Weights of a small transformer language model: no biases in attention or MLP, normalized queries and keys.
Each number is 128 + 24 x the weight over the matrix's rms, rounded and kept within 0 to 255. Layers, rows and columns count from 0. Numbers have three digits each.

# layer 2 MLP gate, 320x128, rms 0.389, rows 121-137, columns 0-127
161102096130120123112109162106130138077116116131145123146126092125140140134113116163167110092127102112090134105143099123120162101153128134157182089095147105127095151141075117146106142138129160119064129138124111136137100098133192128130088105144113147139155162095113139161096149111134164166114113176120092125104127067117134168123110098087171157124155121132147130150152159097116104131127
115102131104148166113139092087105110126093130095073127142106128130167132167133113073201139108149111168136095150124152109116109145126132128145118123095142105101120106131120096167135152125095133128134142132156136107161144143172114147138140153145124124082099066094125105117068125172097096131142114143108134103128116153143138130150122116137141144133094158097189138168162158115133139130119
130162165139109166143143114094169125130131134103148135134145109127152118103124094133137073109115109129169169116117150112182122124089139122149154127104096125142135162152111134114147109155103143147122132111120122114151118118129120097129091153124124142155115132105111124126112130154128121126119130151140139129117147128114091149118117124148117101145088125152135108158116125160127125131138
131142091118144139123130128147120180111138161141107115108112142154137147171121139112112158114131142126152174110111107109145129113116125137098126105178137182143137147132151147144111130136083110142104135156149139125144155097170130146108122097080126110113162109136109083114151120137110151113137118191141109115113118131143167129082102134165154090146131125146122097130144092122098101128152
147085129135105167121147169124119106147110146142113148086141118130126137117109101133159115092131130185112163137102150116140136155147157145139144103135103111109099106086147127161147124068121127177144151124178137124152162144141100125167107063114122115155113085122102184138139096127097163129123151124158129081087159087112066160112183115081063147095085170151156118155128158095085081163102
132135138137120104143111119122165183146112113097102088142131121142178134123164184086149143147096157101107172133116122114125146162105166140103148130121160142102124142114080135137143133149154090118132128123174149105141124123095165116087132129129121116181145123109140121120122118121124127163118101087136117094165153141127110126167109184149089115124166157131136123126115077142100161102105
161092160126126126143087108135099128144153111149116160177111158118115120163124116111105116110136115106123136165090104108105112121103131089165125148126113114144149119120081132148138123119119139104144117124145132123090077136168111121107114112127126167129084107157117139142155137103153122115127118117109153111143082132130099133131109120181120169150123084153134129106143091181097128103118
106128102128125124084129119115109151155112172116101152150142132135119143112174106107157116124164123118104098104125113139127154128132097138085133155150087142124159122116144160150103091120096142154112128179139129135100135150121135111172133116099141159103147083113126112149150141155133124099124128130120151098150165113138130138092125137086156112155106101134196090111134148108124102131121
151119140158101127169138107120166127146124099161166132090084118123169118088136110146158105099135129167131124153140126121162145114078071144136164111138051138076131155121139140109146185129132099152161151097135125137088127143079129117174149107155156115120088140136123110126125083179150138150167112081099170139123162137109163129082072131125114146133153111140135125143140182154151090081125
133125144104141137098130101106065140136146152092120140124147174161059145118152106139081127127122112107146115110134089163096148111105183092141142090094133118109076104121107117152126129130099095087102155151160067150091118089126127106119095108127132150160152106132143129120107101112157161126136107109157139126120110106115119076108148102147140141153090121087133114122171088179149087077124
110125097132089125076178127128143140137149143140115114110149130123134154122103078123123149165129146117147130153130110103174136112181117107145127110148143117149120192131112104136143113117131071156129147157087117161122132108134149142131073127142163119125101150122140138150128055174142110104110153097155152145120187088126118133101108105123154119136086125128112147135101125088092126089169
150106100104101056158159141147148139122125123105143105100098126150135101124075145133128121201090138130123134083124147114117159128134137095106104115147107168123155106110127149106170093160173145157064141117138155152165128136122152126149077126148140110163120106111113105164141138119165139146128173115171093119100156097127121148116184141140102127124101110156124108097138133062117130092117
151130100184136118093147138142122143139143148165126096102144117095155144119164123130116116170137146116121157115122137130157115184101132074141105167132111169161118163087120136166102143124103156185138061151141132103084118105096096175129120114084141129116125126121144127128129098111159154125131147116131131109096116125151146127128148100093145179148077135156129109114102089141156131108144
154128111081134104132087127106122163157125124144132145111147145108089124123109086091095138114165121171132128131116140109104097151168142132121118119179123135131140143141112153141112116124108142127153128096081171085138175181190135152160145178120091149140082169108161084145097159152087103138103098139138120140068101096164103103098138118120092130140172127071107130144101152084142086128100
103194129122155144122141160167104098144105165088124110134109143092094113165108135117106107116126135176155090182137126101069141143129176123139156162106128088143133165119148148154157163114138153080120166101137143163119134147099110118114166151120115086162132125178117109120104151174079120142088151119150150147120139120108119128162150105156151151152149138135125107168093168155160076109097
107115123125066136154120138107115134112115177103121142094130105156103143134157106111097158138125132101112122135110171126118125149144116108123108138082116146128134116141138103191120124113109095100118094075131140166158095130140137095101122079107113139122114090153131125116116138160106151158145077133141107136157141109102129153140147118119113138105118129124152142096116158149151114146167
137110124139104122093095083121150108125159086096108141140132124168107134118164138082114120130129118126140112111121087137124146120104151164119133116094110159145116102167149142142112124110151125129108131070129138154169137153106083117107122123102101097115127144117120106099104120144136115138183126146126169135114096093139111102140132154134115099113127117114134148080138130109082138121134
# layer 2 MLP up, 320x128, rms 0.383, rows 121-137, columns 0-127
128108149149100112107156135121146140091101137095112128162139117200128149152118117101165142105158126133114160095143124144164141107108099065060127095089157142126114145121156136143116090116117158099135108110111128180141126106137140108127119105096116101141129088115091111114132116134121068058128154098139098137141127103110111136141183119126138127116135128115125109115124111110139148090115
121113133111052161128149124145115139127126081111111139165133145068161118183140178094165129141116140140127109101157085094113110166151102084079112111156147101145116108085153116174103143125136136160098161090143127145142117135142090082168114113111153096114160129149157131115136104112129070083161156130193146143158110130134146121105119125156133114110138128134148072105151142123115118119151
117140070123119122147120153088160119127086131140088133137107103125107122141145114172141117146129131090108095090143150092068151122098102136147091116129090085134151152117134116136118141138071103111138148146108126104127119120127131140126117112131124131091126090128136127102126153116147128092088122153101129127104137103138134128153133119130115124129112145119149124085158124150117156122103
124110103116133149155130133131147122113088108136090126103160093141149129140098153127091137111145132149110159106124136109088139129167123146122098143135112118149115135108117152168105113168163111110112122112123094146118118111141080106118097118113109118121142142138128129147141162159129137128187112143128130145104151175124071122140120112154109149143105126084116089138114128140158145124073
124115147143111111150164131127134140140135084156152122109157142165118100119124115162172148155126133155132188127083087177123156123184140103096177151117107128148133138156162114107134173154132149103166076116151161168072109177136126135124143170166134144131139149183099116118184178094154144118119174084121084099130144121115074146120160140108107128135121110173093114145134130142117060107141
129147119133094124113135126143128126079155140170141138123136116134131128142127138180142135119132083169092138124145121132102124132168138070109127106148131168146126124156120119112116121148094167144113123134096122152122127140121104094141089107130132143110102115119127096116130122105140161104178136174130084127148086142128166158159150115119147140151126133150130152160165141131080136073129
091177107140097136083153148129174163129127122135134098078143128115132158107175161165133139133095127153143126098157125132157126153131101150100135124161123142097095127139141099117152120121135127123120105113138128131153132116080137138103122137096112096140141123110133107122132100143129152121118168137150130155144147102103150129120139132113174118117120135123126120139172145095133152116155
124112128129104187165146155129110127071162109160182099159116145129138096123122122167128140121089107125149150138156116125132109130129094072164182122117110120149113145156125091111116125118131140143175111140112150102126119155151144126118128109157169116061141135152113144112144132096144105107112137139147060164127117149145170101123142120163133110143151158093074141122156079136117151122120
120121186150187069131144086133128158137086136136125144094109116130129143131102120124134123125114121113103152113120096116176125098111126126199160130140098102094142108121148109123107154157098156137072145165104128107114141154148093093170184077115165144140159161175166129163151103132106093121159106122127145118089172087109147176121161112076137111123158149146128095113163130117098123109129
172150080126146143158144109154166129108123144159078119102083140094124128156088107160134128091086134111154111111109137152111100148141093102117172110116103149128077127113115148141152112109109157149040147149122148167165090130170127130107135164149140148150127120140175145130098129067148140158124102136113091188140123187128107098131125107145123123112096098130155110128170117144116108116148
115123101154101107146139110131119156135151154126153125110140109077129087091145097143152161190120109109128125138145141121147137113150142129128153168119168103134155196124177156146146149112133137109184127152150161137121108103098131101152095159103140096062112183104137103120163122127130094169128166050177178165135113151149140130118090129135097111116115131125119135166100154123114131141151
175177149113137115124157115123124111155176118119132067149058139115118133162085142086143104190132145139140105138160159102123140163103129111128139126103132111108121111131116150191082141128090138114117171118109168137080132139130135125116118124154185149149113157132117106194120156109109115099127097121106121116164110114140111145087127144126145154132103105104154172123081166133145121069114
114086150159104112139137111115129141093094139095099148101127103101134138083124112136152147163120146135102151104096116131131141149160125143143116172121124138156138131091206175160093141153132159072178118165116125148140102112144105119136119107124160086102154147146173114161122154135185131082142126170138167096123132103160115123168101146112125184084102090088112121112145108123120127143118
120176169111165089136133124108110094087145125169184176103147099095139070124127159131138125170128107156155122133128130141145121086119106145116150123085164113087140111122095128118115130148126100093113188118112161103152140120192092175118122115099167114150140172133146173115182105138137122133162116132108122073129127149127171156111134137113134116124096103166113170137175129116154118145114
094140132107167134122134124089129134115152146129192115120183112119115131132123121130086101127205089147119121137105156151122131147122134084083105147190114118108142181153096124121143149153121102159131142120181153110146119148140139160157150159122130099154128112124134123140173113105098147150151144114085131131145117150137137156147159157104121106169105104125121122119134160105160139146110
119141109117120090155124156134124078107115154129102133108113170155099166121117129107110150141142165115102111114106165124115122103146113165130139128109121127097135176115137106136169171124097145109085154123117143130134121115087179122105126108156124122115164130133154183148109107107107126100096120137101118113154141095147143125122167123128101121068124152130137107118126128106113126117135
158081134165120106110096135139146132112133081135089150143121127130150147105131160130097118122100150135117109127130142128104149142130169170130104131145149149113110099152171167110113134124121125121171116096173130160160107158146147096122118120126120089108128152092118111122113138113146091142159111112104169133089120105160115125129137158136050155129141139110133155092116159128086109144132
# layer 2 MLP down (transposed), 320x128, rms 0.359, rows 121-137, columns 0-127
119100149111096123108115158101125124147136098176096113120101100128137090157102150116162142171138137114119123149145166083145086158141147114130142138095130127100146148127099087135131146128137104120122125134128198119100153131122107165148076156095088101105111108121144130160148143122141111103132137090151111140117121184157102162137115099172127105116155144121124145156118108139127114112131
134123134092114126082137131127140160080120136136107119115160142102137120165133148120149155174121142113121094112112109146096133115161092130146111110130156071138143158148163150152104122152074113124080134124123127099139085110130064127137097149150108125138137143148162078117136156118118136108116134142148107090123110079137075147106163135106184106132158117135098141086147158134126088140172
125123133095149163104155096163131153130153127086156079133129161134134137113120095098145131128122151140117096146116113090146138175124108139138121129137152125155085130140147120105133182124159131123103133116087094125078093143126119129107151155122122104093150154110142120152107142160088154131145128122157124145111086146135141097147088115140139150097160108156104148124116136095156120120151
111121091099158125089106145149115141139168123148157069146119149145098136150125142158133155138147129161150136137112155170158145121126128137154160133131115144126091120121108155093122124150125180117095120108130148121131149134151183161112141139108146170129159186118069118112078097093138116130131155169102134110102107151091140158094114104129107147131139140147113175141115127156105122144159
141107129120111111165168152129150129161120153096177126140128137142101137081170138128104151103143121096122160151149158111119109126112110164113157137191141140144134086142169122105190129149112089132196123105110160113087127129124169107104129103116142196143134175131148128120134147158157132153159117139169119168125114111129150084123155105184125132171094142129133127122090121164150173134097
123121128133116153081129115146148118122111145101144135111080154131092104128124129143117148092146118126157109093100120110122121109123081109112128117130125085157112112174144091132120149166164113104100140118084112108113097190140085113156099082132126157095152131150126096086094109168116104153124136101148130127130109137175123129088124123114113140140106103171141118152119176161137142119123
130108103121136118114143122107099082076121151122151123127155125109153147098125131112140139109147137135164140141114104138136157154139109134149145145095104165117091141110116107138120140126146094129108126106131111117156119147145146134094148116127154120103119120116142126119121145134119137139124142137142095145135196128139131136137126120094090171122099123129171124120056129120103134138152
107123112138115107135156149165111114141108163135100122081121150118127133122137142115086130122106151154137080129135107103103116117146112127119161171133120144174131135111153103168090146125150120103110125146137110108151166112145154170170125110117109134168082118153117137125108129134154129118131112116160152121146075078096076151121138143159093149151120123095134091135092136124155167102135
150125067131086173150129153119203172112130148105119102166151135167130123107143152086107140154154110074133111127135136117087129143107110141136090104080120128127137111115132135171146111129073107136142085066156117145123121104152116106153176121140104168139145146120114121131140133131162158146126119126137128135121100110150115100151114129157138129144122142131125120105148198142141122128090
120130122196098113099126131131122138135128064160133177163191129138119150122165127109187114122149168154172132155098105153138155167130127165094118111105094157125165132120119136155119072109122103132102063131108104135133125123122109104128135114153122130181144101154110111075122130145124125137132166117120140116129112113134094175118091147098123155120119164197135174092106139102097122153091
136140105145130128137122155110123152149171108162164166167142152094096109145114116154106174153140112131150119177130130123134109159143147108173093145202138142105139128081112113127160077153125157122119118192105118158143134067106061141167117123112159122094139130165137108120111155149109128158166094150136154162133128094137073137127132096112173150102167151114152127118134106112140115159122
094126147136089115146105145156105121064142162125135147127090116136116099128086095094169095170078127144154184157152140139133123133127132143138141140126165123165150129123128163160147133169119126120140144128116111106107110142158147112107101117177115150110113122144113144111120109105128120084141144121171092152100141103135111112113106091129095160141146141165116123124113091186175158149165
177169158146121127112121102166148094169099092162165134144125136153133140145136158129171151097137127156129172151124115146180131103114160117127166141153125088077139156148105138116143107147107111158134106157137082139145153128133148106145130109145132153084101117154115155190087120113135147110106163111092093128121120121145099105134098147154134131094108147131080162132103161138097101135133
069098072133110148113149112183147160124157114109102108122200140150125126150094145112129154135105119127178121121083100135107144115098059135173129133112127141108135139119143101125112159153130156175138154127132125108139111100115100141107134077116162107124094093113167154144130094138122161115141106139121139143154115152149125141124132158057156142163123114168141163100136141151134147139078
109128163140093121139141153137130141124114102091114129113098132139109106095138086128111141069127079107130113145102134159150134086158134133151127143152120137099118127188098080124113137108182120167111145118139144127112141133160128144099184114125122180108160171100095129118151138112161098110124088156139137130095102136099114215097135103120096123143121133082115131138116130157116145158125
137125144128153133150159141107146125115151122126109088129149086129149126151095113140115115144161118130107128155120105139130179116146123115155097106117132106134158190110113119142143149136143177150115118159129124150131117131135063155106137101161137140118155132155112115147127143131143093065111149127119113092144115108114141146145107092167187087147110102136133136133134132130122086158124
138109144160108108098149126145131089095140122103078160099099121149126108132135172067164117153127133121131114115125103147118160147181154139128163158103177139151115087176133114098125100123154113141160129120124118170107123127136107145166148155137118125155145124101125144087119132121135139124173121127109148138135084107110087092117112180115130124147128103117108136100129107117154129120100